From a checkpoint of a small transformer trained on Wikipedia: 9 heads of 32, biases.
Each number is 128 + 32 x the weight over the matrix's rms, rounded and kept within 0 to 255. Layers, rows and columns count from 0. Numbers have three digits each.

# up: layer 4 MLP up, 768x192, rms 0.289, rows 633-701, columns 96-191
# down: layer 4 MLP down (transposed), 768x192, rms 0.285, rows 633-701, columns 96-191
up633:177133087146144149157147123123120110132066140100094173112155108148096162076129158140106142099155158141136120066101118124113148150071085128138100115094110130187134126134148178110104130144120152087109107085178069122185129145146137081115145155106119105121108148127211144137121114135118139085
down633:149143131096116157068190112093144094094104198111096137089112105121119108152094110107143115132196172156139137179089166075153194149151127163137128161107131162143122094105136141117102128137104117184166151115127146166127146113136108144086143152166176125083071182108177135136137153123092155102
up634:122151146106155171144096118119128098187136088138111073081126129070113132130126120084122107092113160138197143114154108052134093046119129149136129079155135150150119100117120133086164134122121104138149115127072073102102155106157113142122163116093125150167166161108092118135139137142109114120
down634:110160142149142108134128105138113110154140077131168108099185133140117156147169166046167107142182115190110144146109114088061116185105109153118120152124166164132094133149116098127087109153145177081081128147199134143117161098112108184111211112136165202099100159093140137154149117133159120088
up635:094114160183167104177181082157102091160078154045181110138079107092171107143124111167164150110098131158118135087125180151085049185121124121169222128131130133146100142095112166101159141115137213143082114115081101175140072130127169127099131143114139136091151146114123114126158119142163132143
down635:154206135122153149093092160102139153097103179104089161105095177086171125072095112140172153164096173151142094120143156112149202114139113104157086129106098099116161152111151138077121104167052146116181145132157076241068079076235119175136126152142200121108077140161166126110061145077124111154
up636:172115162135119133134142059118075119151154165137130128114188130085097135088190162146155144169094126084064128110120088101178162116126171126129143080146078193118130155185119051137188178132126100131121068111108139111167128100136114147068121166096138075138073141168089167138142122074098181145
down636:120110135163140175205142118100151188094100144083141099135100129096123134134187049154130101164107142166099088197144170151122108139209159135111082119121101092102131145124168125171136118101103105145178171097120139123159114143161166146144095136115087141082073107075120059140133167146150152102
up637:152111131110128146110138069154155149123137143112118135171063097127140112172130107098081040124119172128170102137110095112072082110101115184147146153182162137109126134135174099142097130123149131217132169122140141133123063128094098115086163071090143116135131099160200134094101123084155168167
down637:056200172131108157142136151137153130126113122128098154090092131107102136138066180167201145161122117122146108152129205128093138130104129104100106143129162101095120117097179180129109060107125184202146167122085163085094074131112200107121162127176182088054128196110139142085142091090119165126
up638:155083109058071112109120154121155131171191160119149137162146112112134132107182155088148184144098141101120076153149083160154138143166103110101135149073101158114128177157130081107117099104106108117156133079161134139109086107079169190152119084112153159118140073147128146140150176144083170156
down638:126076103102097090131107129121132105100100091150107117115125153113114157138141094157095110099132108121069147130164179101146141130139119124151140137088212128131132105110181107106135098143176173049127082148083161141131148154129146085121104138161107096117102116103074145112145138157156136158
up639:106195176089168121140111083099109113141117072105096083097108123073146135092172106079157130119075106130108131090102116216119171115124142138098144082168080077170088121124115139099160096090115105136142194138127131125085136147156191114139121097118149097194085130145107093117130137148096130105
down639:073133063108114100110095121123048144172148131169188140203140100049095120062169153129133119171140129133120125133189125153075118101104134125130168104092174136121136110070083134138147152064093106128118120092064175165090136106123110121076184110086163110115154139096095128139080155146105143115
up640:070113108048115098139100152122119135115092193106203129065145142118114099163126192186138086140102083155083118080110167153110125156179166116083128075151106092107123110139090170227133083100156087160130181159171206127100130193152128127096131155121170175152115100114088088104063177083101137036
down640:078181159201083205128153148113091150125143119098176111184138140095132172119122089127137126145127109079121157124105114168142132139142114137158196139178140151153080106111113134098163089078134163137099148128100119130180194104176127153117131112161141134122142106249156110149132067165147089126
up641:141134102164169107134111119124127124171104136120208110131170189120168124103144104092066163172164146123138130141077111161100095111094088152144109068105120101124132107148109106123111181125124087116100182096147142131067101104138163179087067119094130120135116133159101123122126145118129189111
down641:072155061036110097093033156134143128134117142115113082150112196148102141106097142095102149074129141098114124100214117115138129177109121118162144142181074118196169085120112119109110129132115140128074090142131114097113128172175143131148118131117161128134109181134097094128158110129128196132
up642:111127134100128164111170124111116100139125154095135142138137157122112172086104183083094119138114163109155130126156171065149144121081208119148167093161129161078098133083153126087077118192242157114087149142125132153113143148121123126123101139071139100103091073095164086100168141167124110173
down642:143164113136136136125133123149139101151125123133111115113042100159128165112149144118135139111176147140112114148145132151124163121114120097128150171153131149164146086115168097163092139137182142109128132165152149142041116133125143099156018109099084108086143105143089089075097069132127135159
up643:127145161125089078161182087030124138136113178101117104051074111120172168126067118099065117115168163084074107147118107134130071137117139097135165071177202119100157148120185142142109161076079152151150085095154102097127149127181143102159126146159148087121167112129105144079143138159087125164
down643:032132127071082083161115170118124073147132128107145102118148152098214121121157141105152096130140089136114129148144173128108137123129092144115136142196150149134051071117182151122150121109097118142107119145109067083151129130101143118156106138160152161157079132095115212052160172108186119090
up644:074103077115164160100083078071133077115150097097144100084049133085129146136128168092111134133118110139142124124169109152133105152071104183142127157121146101165155135125155111120146111091168134207120163145135159151133108131166073113129142103092139153162145103110128180137170182152106165097
down644:085129122156150160151147187119123072112131160094131123111128158089115116090159141111170084138157111122151078078121136126164144120166151155131112163166142112126101106158095101071144186126092165124100111150182104164115126125135126076122127156132150132128117121093100059124158118150158120085
up645:157188135094141121128167139095128118156203131098132087135141151128057139106147158128116140100137076138184110136072167143136164102109085156169128146133176084130101209158139113124121141210186130109085116119173160151114143107153141099087127127138153112174134158084098123146193156153125154134
down645:176133163108181104099148114113082112186127144125178134141111103152129123078128115089115096116135078161157126105106141128081159138079107192146103153150158090111160153161114104166106180115119137059167118154131153199126147103160144146158138138118093127097175112168126105159095103102131139142
up646:142127159152157169136112153175088121144157114206081165130186140106105139149124142111204106129116095087087085088110087113063144115098109082089117104148138126023124165159141193069041136156138124100081125200115151128134122048114141109088125142165121120109157150130112161201168140118144101181
down646:113108136110170134202111146165176136152145134168102083124138170180142104117106138105101169151147107131139150115049089088039118088123115138182126076093098101135097150110110126100131107147156207192136080108129085141105171115165091132113088168121072192153123126151143137143133129148115151172
up647:148078084158178187093153100135155115166116125096140137149089135065114117092141107120086154100124113129030152077119097122124123156201126167147136128131144140136112187135117118139120141087173113163122111131143143095128138155138125133097143073160114100159059153079106133137095121130175182183
down647:103146175108177135151164153168143141079142148178192100130182174138093164127100110148139136120206180124142150155136147182150172145188146200082126138122152156129153151150136159098125077143167158160077091108116140130133127112107113171151122116086174145153086153185123147105142136174124157093
up648:120102122122129191081126145157139163147138113156085051108144176110129123119105081110115120167107184156075137078106136121137142127135124143121116144149164130104112086103117100136141122117161102076146153076135099182134127144094147101082071111167133148143133121139143176148133190174157168165
down648:144093140124098164127152103101139136143124118128103121172189164084136165136121119130059132132079137169131138105156133076195125100141143123184112123138124118158104100142114098143156125104156101163183138079127106163129161104093084153112063181226130139196145146120075182141043127120088169131
up649:132130138109143101140212157153093168142128193147097131123148181089098096089144179143067127175113149159197178137128061115127070085130060134098102078186128098084171169125191157127087144132157094104107144077129107136106146164201080165109098145118141147103077101148147136134099060141123154115
down649:104160082073147097155107121129141116143119112175106126143139115108140083167036155101096188118113136167098143143085101144040127153211149102054070099116150171155066166126164120079195117116144081151087157116142098146102087135084163080100130151142135152164096103138150103110124157185121083107
up650:136160144090137134098112107160113157126123067095160098106129161103138143184115143086142119133139178117168110149068164158124149127045130086118240114158112114166122142120184086170122064125088122092096057143186097208146140189082082111114144195135156134119066108175112174113111175106146173122
down650:144203145118177091110114075102099109136114131180114159167183101072039081064101134153125107102086060132133078137168115181131131102152143088151131159144173154163146093159137096092154158123165107121129156126164094211107117151185145099144081111146144103071164109135087127104114132146131096142
up651:077155070126144160158138137140134117129098114165105217112112113163208074111152095078124096060104135081145090105110124129096120101128114195150131123167173145097066140115157159145124159139155088138142142189088130139170122141129128122127086110109134135189157097148134099154158105101108168081
down651:174144143160126136177085122087116124211173098196117087133162151139167147141140081191135115115089127098133114153153147170142091124112106123093109099103119072186149118108141150201096142140101155165097092101089137146096151157105149098124161136140152096115130147137167132167146134153148110061
up652:136135152201119096124116137143149151173144163152116116156137126156145107121153122134075149116136129074157106083100047110166091119152112137120097141083104109120132151128091132103076127181114204163158149177154059131102188114112163185100106129104157101110018155141130113120126120122140125114
down652:123121114089068112100148107151135166123128177120142152144186177134131091145172138143166146119088129188175084147144142100077131140086147148146073097085131112087113149135116204067128158121172191175124117106151101192147160130130145172112145140184111110102157124102139156166127217093101179127
up653:175124108147091136145101073165180101119083105073161145089142121100069094152188160148094141170087159096136147116110125054173219133145118113132114120085132087168093127090155109154133178096108117125133155109177036112116099155154096129142139125109134192143144153098115099147124161098126189170
down653:122118177146202157100064121148196114113075198120094125194109156118093132161079134115139116082066077157088175200189102174084131126134069140160138151134131120084153138090125177160123151149156142115111096165095114188162115124112144104209125139112107115139153165103136135094123160104141111068
up654:171118058129192160127151130097118160066177208121061068105145150123126181137156140134107164087078152115117142096149078163100124115128099125119158108066152173106113083129126111167144074172122170128122177128164090118114139063220129149115122139173119160112144122118148180129163149148103136147
down654:118135141126146135155148136143144079122129095103117172114134136141073104146082144117177148145157131127157119129116132111132138154126157112200106150071109094160177113158172137120128170143128107114160161147112133155132109113096101079165091115107081106135155117162062142119120172099140148172
up655:144124148206173144128104078094174160108166177153086137132126165125122117157121190110089147156129158134064101181106153152155067104099107046157083154090134109053134196075166159123150165207109137160079088131143108100160116149149172165099173150183132168108168094181170143102132137076144149102
down655:151113145127132130126083120125170159087121141139100075095122102067116159129159092153133165105133173126099123141124163142083111129203153135162058112114101110105176145119107141130109160090167120104116138176171098078095137114122077083120170123127092076150129111151121142131153100097164154088
up656:113110187184214162199147137162055084173165142150157113157147141147108109124134096112109150178101108110140088126133141151145066138106092114112088096175070141167160147132112197134155127162118162122093141181081082139120121149142158166137128130094144105172135108154073124157059092103085157109
down656:214113088157127155169131088080151145126126173148158143118189130145092092063114130152157141099111073115134148154116139158104122204080139094133145131203127154121152089102125145143119118156060114180112040064119150068096130188087149122126097124119147149151183112117173118124149127177134163098
up657:142123135102113096123217183149109093103137176147102133111129102125177064136109126159131102116017148128113135175153106102141123179126170176097126053098104111140093087088161129195125147102124091123109130120188144087139168112116103095118141080118120159075084137148135106123133113103158151130
down657:106134135150140172123127152110106104161158238164130137138092106129122101186156170141152148073119148101136143071092166117096126119115142123161082190111095125165113103178115092129133172077147144105103096096156161067196130160131124139134112124099132074106150100102182162134116088063145139131
up658:170128098129117080149118136077138201089176143145154109135162189125124117120129133135199076192044145116110146204059161164110140110081116097137156157169100138139122131143091080070146111139126153157114138158173078122170162056117157146107120103120088142119104106148170127213143127122078111111
down658:138109113180092128069118147173090148179145095123097102117156122161140130150052178159170115119126101069064150089129159112095133119129087097156136165091136087088158111177102183138136084147167095090159154106089093127108201109140125091147143132160164134134085100185119137093131123055176071107
up659:115137115098075137126136119177101094132108124173172111136147113128134119163125107116137123107161129185148097098135110103147157138093119117178186138052044187162066074090097189157130190149159128127166162172178131112125126109098162132147112138129154086093148055133105143203220155105139138133
down659:131149153165189215123115151171133172151104109185109178104141083103197107140133061082167139187097139129109093124165157132161168150154069081140095094167031124117045108091095155223136162115154139140103112132126103124159122110174109141118163158159097075123211073091115154148114133087074095098
up660:125180131204128107147102113130062112117149100138156146110157108126118163130151073103083085163110189126113096173206081111108198112166091112120112124120118098117169138112082152169158066123145069139132187132084096160188160180172137188132138104068093085131106122146145126168143086118139093124
down660:126150089100153135131107124102124085127104153167098172159104113144135116195112114119140136128170069246095133147120154122133120128144101157075126127130155163121108111124127159171025093076158180124118150084128164149145137141140133146128131158174119111086146085167131110164057140139074132063
up661:139126120152106101115095134158141166156157096127141063120120190080144089135183127175153148090107181173058117112112194130106146130127086068104155084117142113111154127169124117125177103179128155138110139097135052147108114136112144136112172116146121062149144117164177094102142221187123149108
down661:126105145104107055059127147161086124111171159064143108131149116131120142069122140111121141140155145120125162092135093175155101131142070104155153172186131164086133131111119214083093148171139147106167163130114119112126104076150129113120099147146078176132135121154110090106167072154097080112
up662:108149113147149085113144112153170088128129068089108118108103109150158167102084191069128139105087122072191113163156141188183144150106129108141162141056141165070121119160144133158172155189119141097139099122106127096129130141116096110174119139148146118129126172056148180137113091139093103098
down662:083109160069123103140207111086127142113114121133128105113120112139098123151108098146142123087088159054138139092143102195125131063130140162129116176087140130120151116147165186112131113141113157145123118125102138141105155140142156161132154093125114085107182097161126128121124143132105149186
up663:065149132109169160105061159143091149109126140116118131131142138137145135127122163137096081111140108170098075110134145147102093079091142132136098080114165117099074132087107148117123149136098126132094148143112108129159176112161165112151104196106092129163163148113132102131170157142146125088
down663:103114162096107160138114128120153128135139131128138110133145157186136143155128155123119119154148149108190144078124190146192148124080151127159085153079149159110101088137134081193157072128133156149076135174102115104139117115129157111133067123125158103151131088158147091156127111115172094102
up664:082088221152096088170141148106123125099139135124129113134164106102142069095116105127146129152096141139092153171074110102019139132143107124086138146115113107115143181108148129121154042121099130165109173108124082090089119157095144100124153156121143189101103155108116108111114177120116135181
down664:111119180136087171098150132146137175150091119142125147083133149112108062123112143118191149146138115107139127124112107103199143131121127142161174083144090104081094161138109152076137150108158143061143106171090142163123105103094151139167139136156104145109189184135112179175121113149181138161
up665:094164138146195093160143182159099174116132147149096136105066112163113148118160119128124062165060146114126124136111118075166109090186162169158087165166128100183114104124125126150106133148159117084124154120146124146109073083111065141138146124148112154151254148100114120180152154162126165147
down665:108129156109190100141079133149121191118182145121130151135125131154130133119101021129085185108100062097169127141138120151152164126122085129085119123101174138159141071156114173106170106093128087108124105175143110123130081163171191106103133099083150156133115058132198138117125164096123132145
up666:137131154114148173124081166112078116126134115051140112164109122105117094114140126067087152093175152104087097180137101130111160074147131131130120099152144125148094119160072158110164128075096156093150180127103094093144166136162159147123093166185116103110158127123102145165195114099195063182
down666:070098148161120148162153086085141159085116141109232123086137156149085158111108129084135103096074186145062164130162107080130125027161107170147161114174114141140044161120127131120114184124132143137106104089144176111078200134174152145135098129100108096108134044128112139091127105082146140117
up667:101075137131162151098117198095139121117096169143146156131115151084150053136127168161126081109079153127108124103120134128102126128123102142126164066142095158104160157152153067154147139154109113160115159118135074186117123147118107132150142125113134109116165115103137124116129179163137113152
down667:078140130136132146131114154134100100080121098126156156134110162117149159113122151171133107086082149130096130126100126158148118130174106152174094159145142122143148107140171066113098115093095185080145122110113131249100131104069093090114115148123170163113126129159145105144138130128167064136
up668:140083125182113149120151128121178083116145076106161112089135196130140167182114163100147114176132158129188028138123060089112070134122125124153072123080075144096129143122135092102074132121136086141190143126118121102192085155119179122063106118130172137113145098171177153158143084150076088119
down668:070118111174150131168129088142102033138137122167129159166126162125098188097167175082105125167117127175195133126125085161123113136154120064167128137094144139096174119162164114132113142066120135189131129143124168084155100173127050105094089182093134142140184147156148121143169127104097128134
up669:121164104117120175164170182166154201177121108118143102145074103111102193126122166149130086153117136074096101094061117146129183190115034093116133103123142100115169199077099083085163130136198091143137192145154113112127183063131182146164133199145186129099079077165184117087171153134118111102
down669:125188118147160162146152074107151176122087154074073100210091129120057127041095165139123097146156136116117146122121155102165125097161141133176070079098132126177176162166111154092111113186111128103079143084109156101133150130153146093166114204134172146089178179119129098111168104122110082063
up670:164170148163126196080133130143135087169190079123104129120084159108132157040139187077083126201147141106164169156203178115137123163161112146103129112136119129138137086083073131104135175129169157145165068158091173133163089176155107122139163132079129144113154103151115167144091166074094126115
down670:066133155105139171111160128146081063165110175173157120122086128103107099132108109076091171181153150160178118158161111175146131094182172156133095174160121155127141050149077120107035170157128108097179136117177215144127069167092086149080134169139124121113168139107120154119108095089063126145
up671:149156144149105106073119104117090137095076117156171132087032118104148020110141094129158154124133140105112101136121148089181158152134126107119104128140087134111129129094113146123125179141154101134085222057104080125146182124125137120175182135177126099130102091124112153148142118145140149164
down671:146127192175132146094187157163115098079074098072121119057124076113155107162127116128128169101165099136125103165082122098111088169209149124092093129110159099140087162144142107129172146133127082155178121070082139131148087095075074144098135092134140113112171095153105180074175178179149167099
up672:094125090106130156124181125108138130116090165127053162135043095090127101195159172148122098159121097073111130166118114159108150145210126060115107131172101128120118101102088121123122133178109100153157137151086142100075148176108093171089135108156113102161097198063082149135174100145073165113
down672:163131132151174124102136115080062086124081170083131158179101108137099151172111121124153083211077152108110180135099168161122080178117142136160118071199106061104068119124084090135083150159131146100159111160129118072152130144108157092117140210200076140197148075071093107168096075108120189133
up673:176160111154142088116183158169069151085152111151158096210116118119163103154072041141124179106147118152102149123076176093099114065118146112074127152123123116183180085139167113211169062137143090216111150099117135113085119150169157120119091128085182101121071083121119152154140172127117104153
down673:176165200072120173079128091169084160110148165076105148094069116186149169136147173075131133137136140156125125136134109147160159126136116110118156046121114116120120150190121088103115139120103100082120103075091162099089129088084108099143152183107122128153133087163149132104155136128145099126
up674:122111089120101122111109096112118096097151065083092157116192169165118185180120154150146134127178135090141106142130096141141156122194104169109165122146133145124118172069104091130110100123106107097193120156114158100148175100088094138098170126089141100098131100099141166173145106107117102114
down674:134113135119146125070109085148135121145133139166127120121148128126123128089174091130151138146091128138090127130132093125140107097115086126099117150099154101126118112131055116110123156085156085118142081069105163158121105178134157167053099071102112103115129128074134165132148141086064130182
up675:103095101114141138154108165082101104085073087157127092080085097097150166157146151166089148096198170097195112120177100087110135108098152174097170103088169158054179138125104157136123145122118103119145077152140145129118150116094146131119138081133117144140121127110133117078127183136117108129
down675:080113141116131118129156131166119113109131123128131153114130148045137141127097167142192131098179166204171155126090158101099134136075151094131132122094140142020102125205147139133144126129114147099115140174128110120105176103113119131155114107154142068081112144162155172137090159131184107094
up676:162099164154177171113135109095134216138097120114173159131063127110101120142094184134120128087088125130182153192136130116131178160146175113112156114146136126117101159123129141108138159127131118151104157138122123148162127133132116101099098110130118044160134137144151082142137159115084115156
down676:133094099064141154114133128122156097050116174177156186125142126136122110115116062117140149149118130140095086113091112139105123138091126111123117120212125111144130154133161063099104152183108101137125116100086152150073142129155135138109092136055148115110151124099184104140141128127133152159
up677:144183120163132070119133118103153214130123086147115099121085143122166120135129116137130173150128088111120121181104154149123182118084132107139109122117097094163113122101106098147101129122130134174130112160159107116115168088132125067122100081134159180149125069131167042123104148161098103113
down677:055130155111165150125111151114089158149109100134159198140076185174099108117081178120143130118118109108121184136123186135089170141088124192085075117184141088151154147167147077101152139147113178150099103168082113117158107109142125127121182166087092067073097160106120097108045171145086122133
up678:079120066118172146143139090115120123069149127126168108060010101143115145151136143182159144131070096091155178128159078127185112107082163160131184121184171108185124118094117147116158121123202111137178100226082143130167130162128091049078115121100060122142176137135128096109079071083097120101
down678:164176147136134165090140109150135116115077111114159127061056133108123138118086125162151147109036113054166123093157057109168082113067150210133171092174189122187153119104080175123137137136105183067198146204102145138069137064159106092087155120115064121099124109086168180138104127094096106177
up679:128131111119126145111156136099115135168143170195102140126161176086104163185084093092112119092099174107104105138150110093083133160176103105175148158086072087084101173192136119127158126138129155086109127123115128104121099120139176164184111107118177124110161146131096083144177113131211140103
down679:140147105126152104149168120099149148100154120113132142135124101147136146181141165097065112108083110137110068098109134095110111114210116109132096042187106086105108071132149202130090159166110146108101139109121133149132121149116094141112098132155099098178154116150145061148124129112116077196
up680:121119155175129139130143127065169127115129174150121158099084212149135096132122140116119097128153224141130101090088164185153120124111137082092098081112159125147131096147112152116136134066153126098164138130148100116137151135148094126112104144170137137111117113159122098049146163126159169143
down680:125150193171173110127170136099145121069153192132122073122125189120181126128159115113161104124108127126136120110097145145092121132103136076073112109085119152136099167147133100115140141167172137209087158144107132117114099171090095130137089079171157071097134136131131077074153095144157110071
up681:141166057120088188225121197178092133155139074162181122116088206160121183114137116165163086163119192093179129100135075068149109095105121140179151143120064172163153175115142090156124133155174153077132077123196185114094157091164152118122146141109147129156148111165135183193072097131125095151
down681:118108127118095104119115134133142177180101153143135137112088128135154074140080166109109047191152083076053163129123135115105116113099100168075092089145189125107105107157085087157176121214133112049150092099165117119097135091168032117100192134095066115089085159118152110102079177127085058107
up682:162138169127154136126144126138169141144119148143099102120094156085086112128106080156110119127130165099137149133077157094132155171124114156123138089113085145137127158177134155100155136141114165156077103090120087110096092128110135127099126134172082169129128144157133097109107187110153150142
down682:120079121172162121131113118084149121156079096158134110123085080096141139097113104130102116095121088159136137134166101121121138158061098109134134131141124093110146102147157172094125109125121165060138145130143162166140102111115113110187120170115172135071147093170083108077151177132147122136
up683:133133125138135104158173111177106110078140097098185133149179110146108169131079129089136105145087210129152161199153195135111161182083107100159147080096138116133079145150115160072136096129126089112117187110141139069131128131086127111155059100110128050108136090116111221127132107093117170139
down683:098089141136074166118115169128093145139158114106061124170150162159068140147115180115114137137088113088078159126081141073177118102180131081182180089132118149093112082153111144114089057125164092124154152080085127171107154160104066082135129134147121145114157126149132112158091119114163137091
up684:132181146134149136175126140127163131149181084168129123091130131128129135086086113128101124109103048091103161138113196129157158140163088175136131123130117136131131161067103150153143149107112115084173135128137095132111127152175158143113141147115122189148054138087055125168105108097128164179
down684:111195181163129190157179126128117129188129168150180166147093069148109099078173128070127156116166159111181088115171175121126081154103085140131100113163163171093130136184092107103101109121145133135198139115155109179101137152124147091137161100157078079108129119128127134183196074165149098090
up685:130155076182166087133115128152162159198116215059140168102140119097142093108155132135073185116102133106068121134065151166121055102106083156130151141136133152162135127103148109166086116097175134083134101125093086105146133094136180101124133104114144143121127145138064167110094183133103170138
down685:071128098140133117137107159153147145109145108143170167165121084164152118191098149159096110102120136134137094193168116119143138099157114150121158107098117147146117113112091153097168106132088139165133149153090151077163134220147094072041171118160139097128102163113112108040151126112164101133
up686:105152145170146109106168083070127133089134146120077138139191068102112091160103127159142106103101120187123057088149150140104141148113182145113140167117048181159130059053108037096180090120085213122151097154125138142090201124071101133124167072163092158166079159145159061116090123146157117099
down686:110175111138153148103115051129142162089117175092175133093114143136161119183118125125120145089143168126163106106194182194068129086054201123115109163144030128157202097098154123168086124115100150111070114145101162084139066098097119154167112117176064114176103108191146111132119178128115108121
up687:103113194085154121118088120125125099156108122136150205140118142142161124130099089098091109104131133106151110162101154161149153086121069106085154076215199174207136062148121104113120100186125109135148152182152112096151116134111121080166107119175045110096130084158152081077152168160111198152
down687:103103115182143161193113119065135143112203213131218184111135186095132191128089071100118127154167064147125128090062153199115130139127119117110148040154131175166152091126095091122142163109090145070101161146155092100140101087135080142188140159143117171148109124110195115108096164114086149130
up688:148099124189161133196103138157177152121116085138083138174102093119204151053114156172170168134146054114150157133139070151122131109097166145113186130126107133103138105146156141157142148169088080140163165156150151137159161109125132128118074120055137106063133135151112164147127189105156205108
down688:179109188135119114167162166161121041113167111133117142159171114105116134096198167247151116173237109142141127140165151180129069138141133105150195165122118161098091143152196149090080118146106125107094149060097191195120178079171095158081162142114083122085102086112133166135079156169145104061
up689:086100155169114129125169143131168108116156105133179117082077166077076131194167115110151158105147095107134215112022130139124114151145093202132154132145206187168073133162102139140091133131150095213067162143114126142161142203188143162115142141117091114192118071100150068143172079200130072058
down689:115111184119130149129158123144101134097131133177171160126086144088155152150239199110150109143109166147148105145097130124132134140160169156115094145081179183154147178166125124130062129150079198138089129171000144104160134184120059164087145122197089116103163182140122085059138173183116099135
up690:124110126103097108109134121158129138169181137149173111093200086115144108131175109132120151074182145101078109097106109158134177150119113171084111145170140065096047096082146088116046126086127149095147069169145122069187167166192129137168097108183144177071155160089112119103123115170064132144
down690:104078084162095133100110141153122160122144156102133148147048078085139164115068101139126158126124093095157092123118050126153163156175094097110123152148084124128140102113178142097166145067165134084145150166107101103122124134142106072116104171168085118139060134105117146142139147140136127130
up691:122119058094131124155140143089112022136144125136163104106101149108197059166089134128129100098139126102126115127198048085087134113176138185120196140180191101058129141160160147102132125184192060149103117143115101189131073143163150106119116109109143105114144165116125117151120110108164127132
down691:131100097134114132056116142090100150123125119147237103092052061134188152180120148146059147098124140120090103139129151070122151127084124132164080120153191120114106178115219155133112167151167094152093143143109147198159110149133156116090177168161167090119142119177116096118127053133100124197
up692:079092179146170144186137083152100128140158109131133099170157068099145149073138109115098123087144118084053045137121158179154081111164116150096141069115103127175198161133123125109156066163152100106154164142108143137142101144110197158179112104134139171136142112135134137152162075114090104149
down692:112101152142105122104139123085150119068080137164160131133040153124126106225164125143086054072127071091115142124105114102114212126133126104130148139169102124156144103156081126120136159087134200100132083077188124092121155166111130133056138144123127116127124119120090126074126067111128093176
up693:121118144099165124126170121116157160160161041146103094133100145189110104128120116071105068103171148135126136162096139115119084161139124088165146167101086133142137079132075120107156144154138137162177191135117055124059132123137115151067143132119151064178174112105188190079149102144159076111
down693:175113097081130130102136118103144096189114162155107111122075124153138170136109166144108161131124138093125115134131124145150116125112127152118105167057144148116087133176169115138145157109112124111194097137108142087122134110083155095133088072116083135183068120125116153159137144129067136073
up694:187140125117100108091113208094117090120152141128124125132093101157124175096147121078140152097126135148138096158130037167191105151084177110156127134152138175123135170118135100132164159118126141146143122101152093124093121120101126137132071125109120092144133126161134117126165137144114135155
down694:123136126204030104132106139127161095158146082095165086123119130113168133091172132135152101133176198153152101166148194145124114060122066104073078052132102099076114059171175096196130136105157124136152170154154136131136127150123155180078132131096145115101208121130112079153153160116163144122
up695:155144151160177121106093146121054102161121182100103144151173168201122143154117135115184104117129112063147163118100102128126089121124162119136094123083139130139107121129183168080111158143097152129149154097110187203135160129158134069131154107124110110169105135121144105113095119162100099201
down695:171157104090115126076065137134124137178098160072182057195134155132125127113132180156143065153135082095176121123149121124144107103147114127115170129113008108098140154166136132095084139094150145098160130116137185095139133108090122105208129152124125115151132096145107183109160098097116110133
up696:145203176143030145100105165132131097103132128134131185151101136080145108104149111174162137106144097131109131110113105132121094128144157119165147132119123097131080143149152121100088160160158110097137118117101093098108134148104075110075131130134133175160093118126149135136129180066137132143
down696:077175107197147131160151178073091105103120146118116169080142082140067158169108091186148124145186112169145153089172134069171139120105094164091099133160123074132160090119125070157085098159101131163090144151152141137169136068117110123158103150119104122106186171160113122139159140175162107127
up697:111125118172166110057104108120181136103115147057128154066106135136116129186168159141097144157114159078136120190219111144139143193134159116109151133162093124187111102099094106109113162111127153165174140126131171145189166123096117138127138065113076113104104110086145222128105156094124122152
down697:062108177119163110078158171129107136156129094148158172127177112119103158105176127163119121170153129120150144172137122137142161108101170195156175154149120209067144112085150094119022158152114198111143140140146107127141073141099065171112162110153134088087141110119105160105180106168158116100
up698:159148100139118144083129163098136051129151117072149143097134161150155141119149084137177118108116132128126106089086124169172128148162113118103116110113093105149063135147109174094162131155173090136134124129112143138147173155165100082129106094145206161088118113131050055092248098105120159144
down698:056157167158148155115115126112092094115130128133178093154149091184109180118058100064048166187084121146127171131102123126125140151127177077154056123147102070116144138143168079119080101078138100122064149145145115161118154099158121117135208136162130171146132176136134087137122092085090117148
up699:117182112171164141127142146124109087123122149114148144134157128130165124087159127099102093173160172107126112109105179108123090087097113125142135120229187150154136153098176120144125117126124134157180138131158141074138092042112162141173113132165168098134134099141134114114127092113129103171
down699:161149130142131080089163157032130083169172133149172075146120127127185107134112104089149111165073115073071176175063106140076167133117125088174122113171184136128125123147085112085124149088091109168139099081134087147155106133163217111127097085175165212123099106109108106089136122096113136160
up700:128086130125152116148155093102155123145129092138107122102160162157086119140102128101138145124111178116114137107112110138181090153124083103175109102142095073058124143096144182106180109078095132178070110105111140124105126167163134114089148061176121100080103149107167129104118121139146128151
down700:097120096105114158120154112116119157080087105128094170181097126133118154067103115152169127087112117103151119148168144159137122100127113091122157151098138103128142124098130132124159169108154125053130122083193173109117099125138126114070112190138117170155165098086100084103101123122090091156
up701:141111091103128152193189108125144180073147129133142172122132120111128141096128102070137113138106124108134129144162120105128197153164054078095158085214115078135195180145205129103121175125079132068174091135185109099096096189092159182135135092115201102097169130152148125113149137133166127149
down701:099116173158174065147096070141106135159106059112116142103122147118080100141152144111116133123093114104158135118131091124165112169100076142168137130180101087068100065137172099160212102092085146061089112216137085123123168089179177084195090155126113150117149140134107151160174149113084066197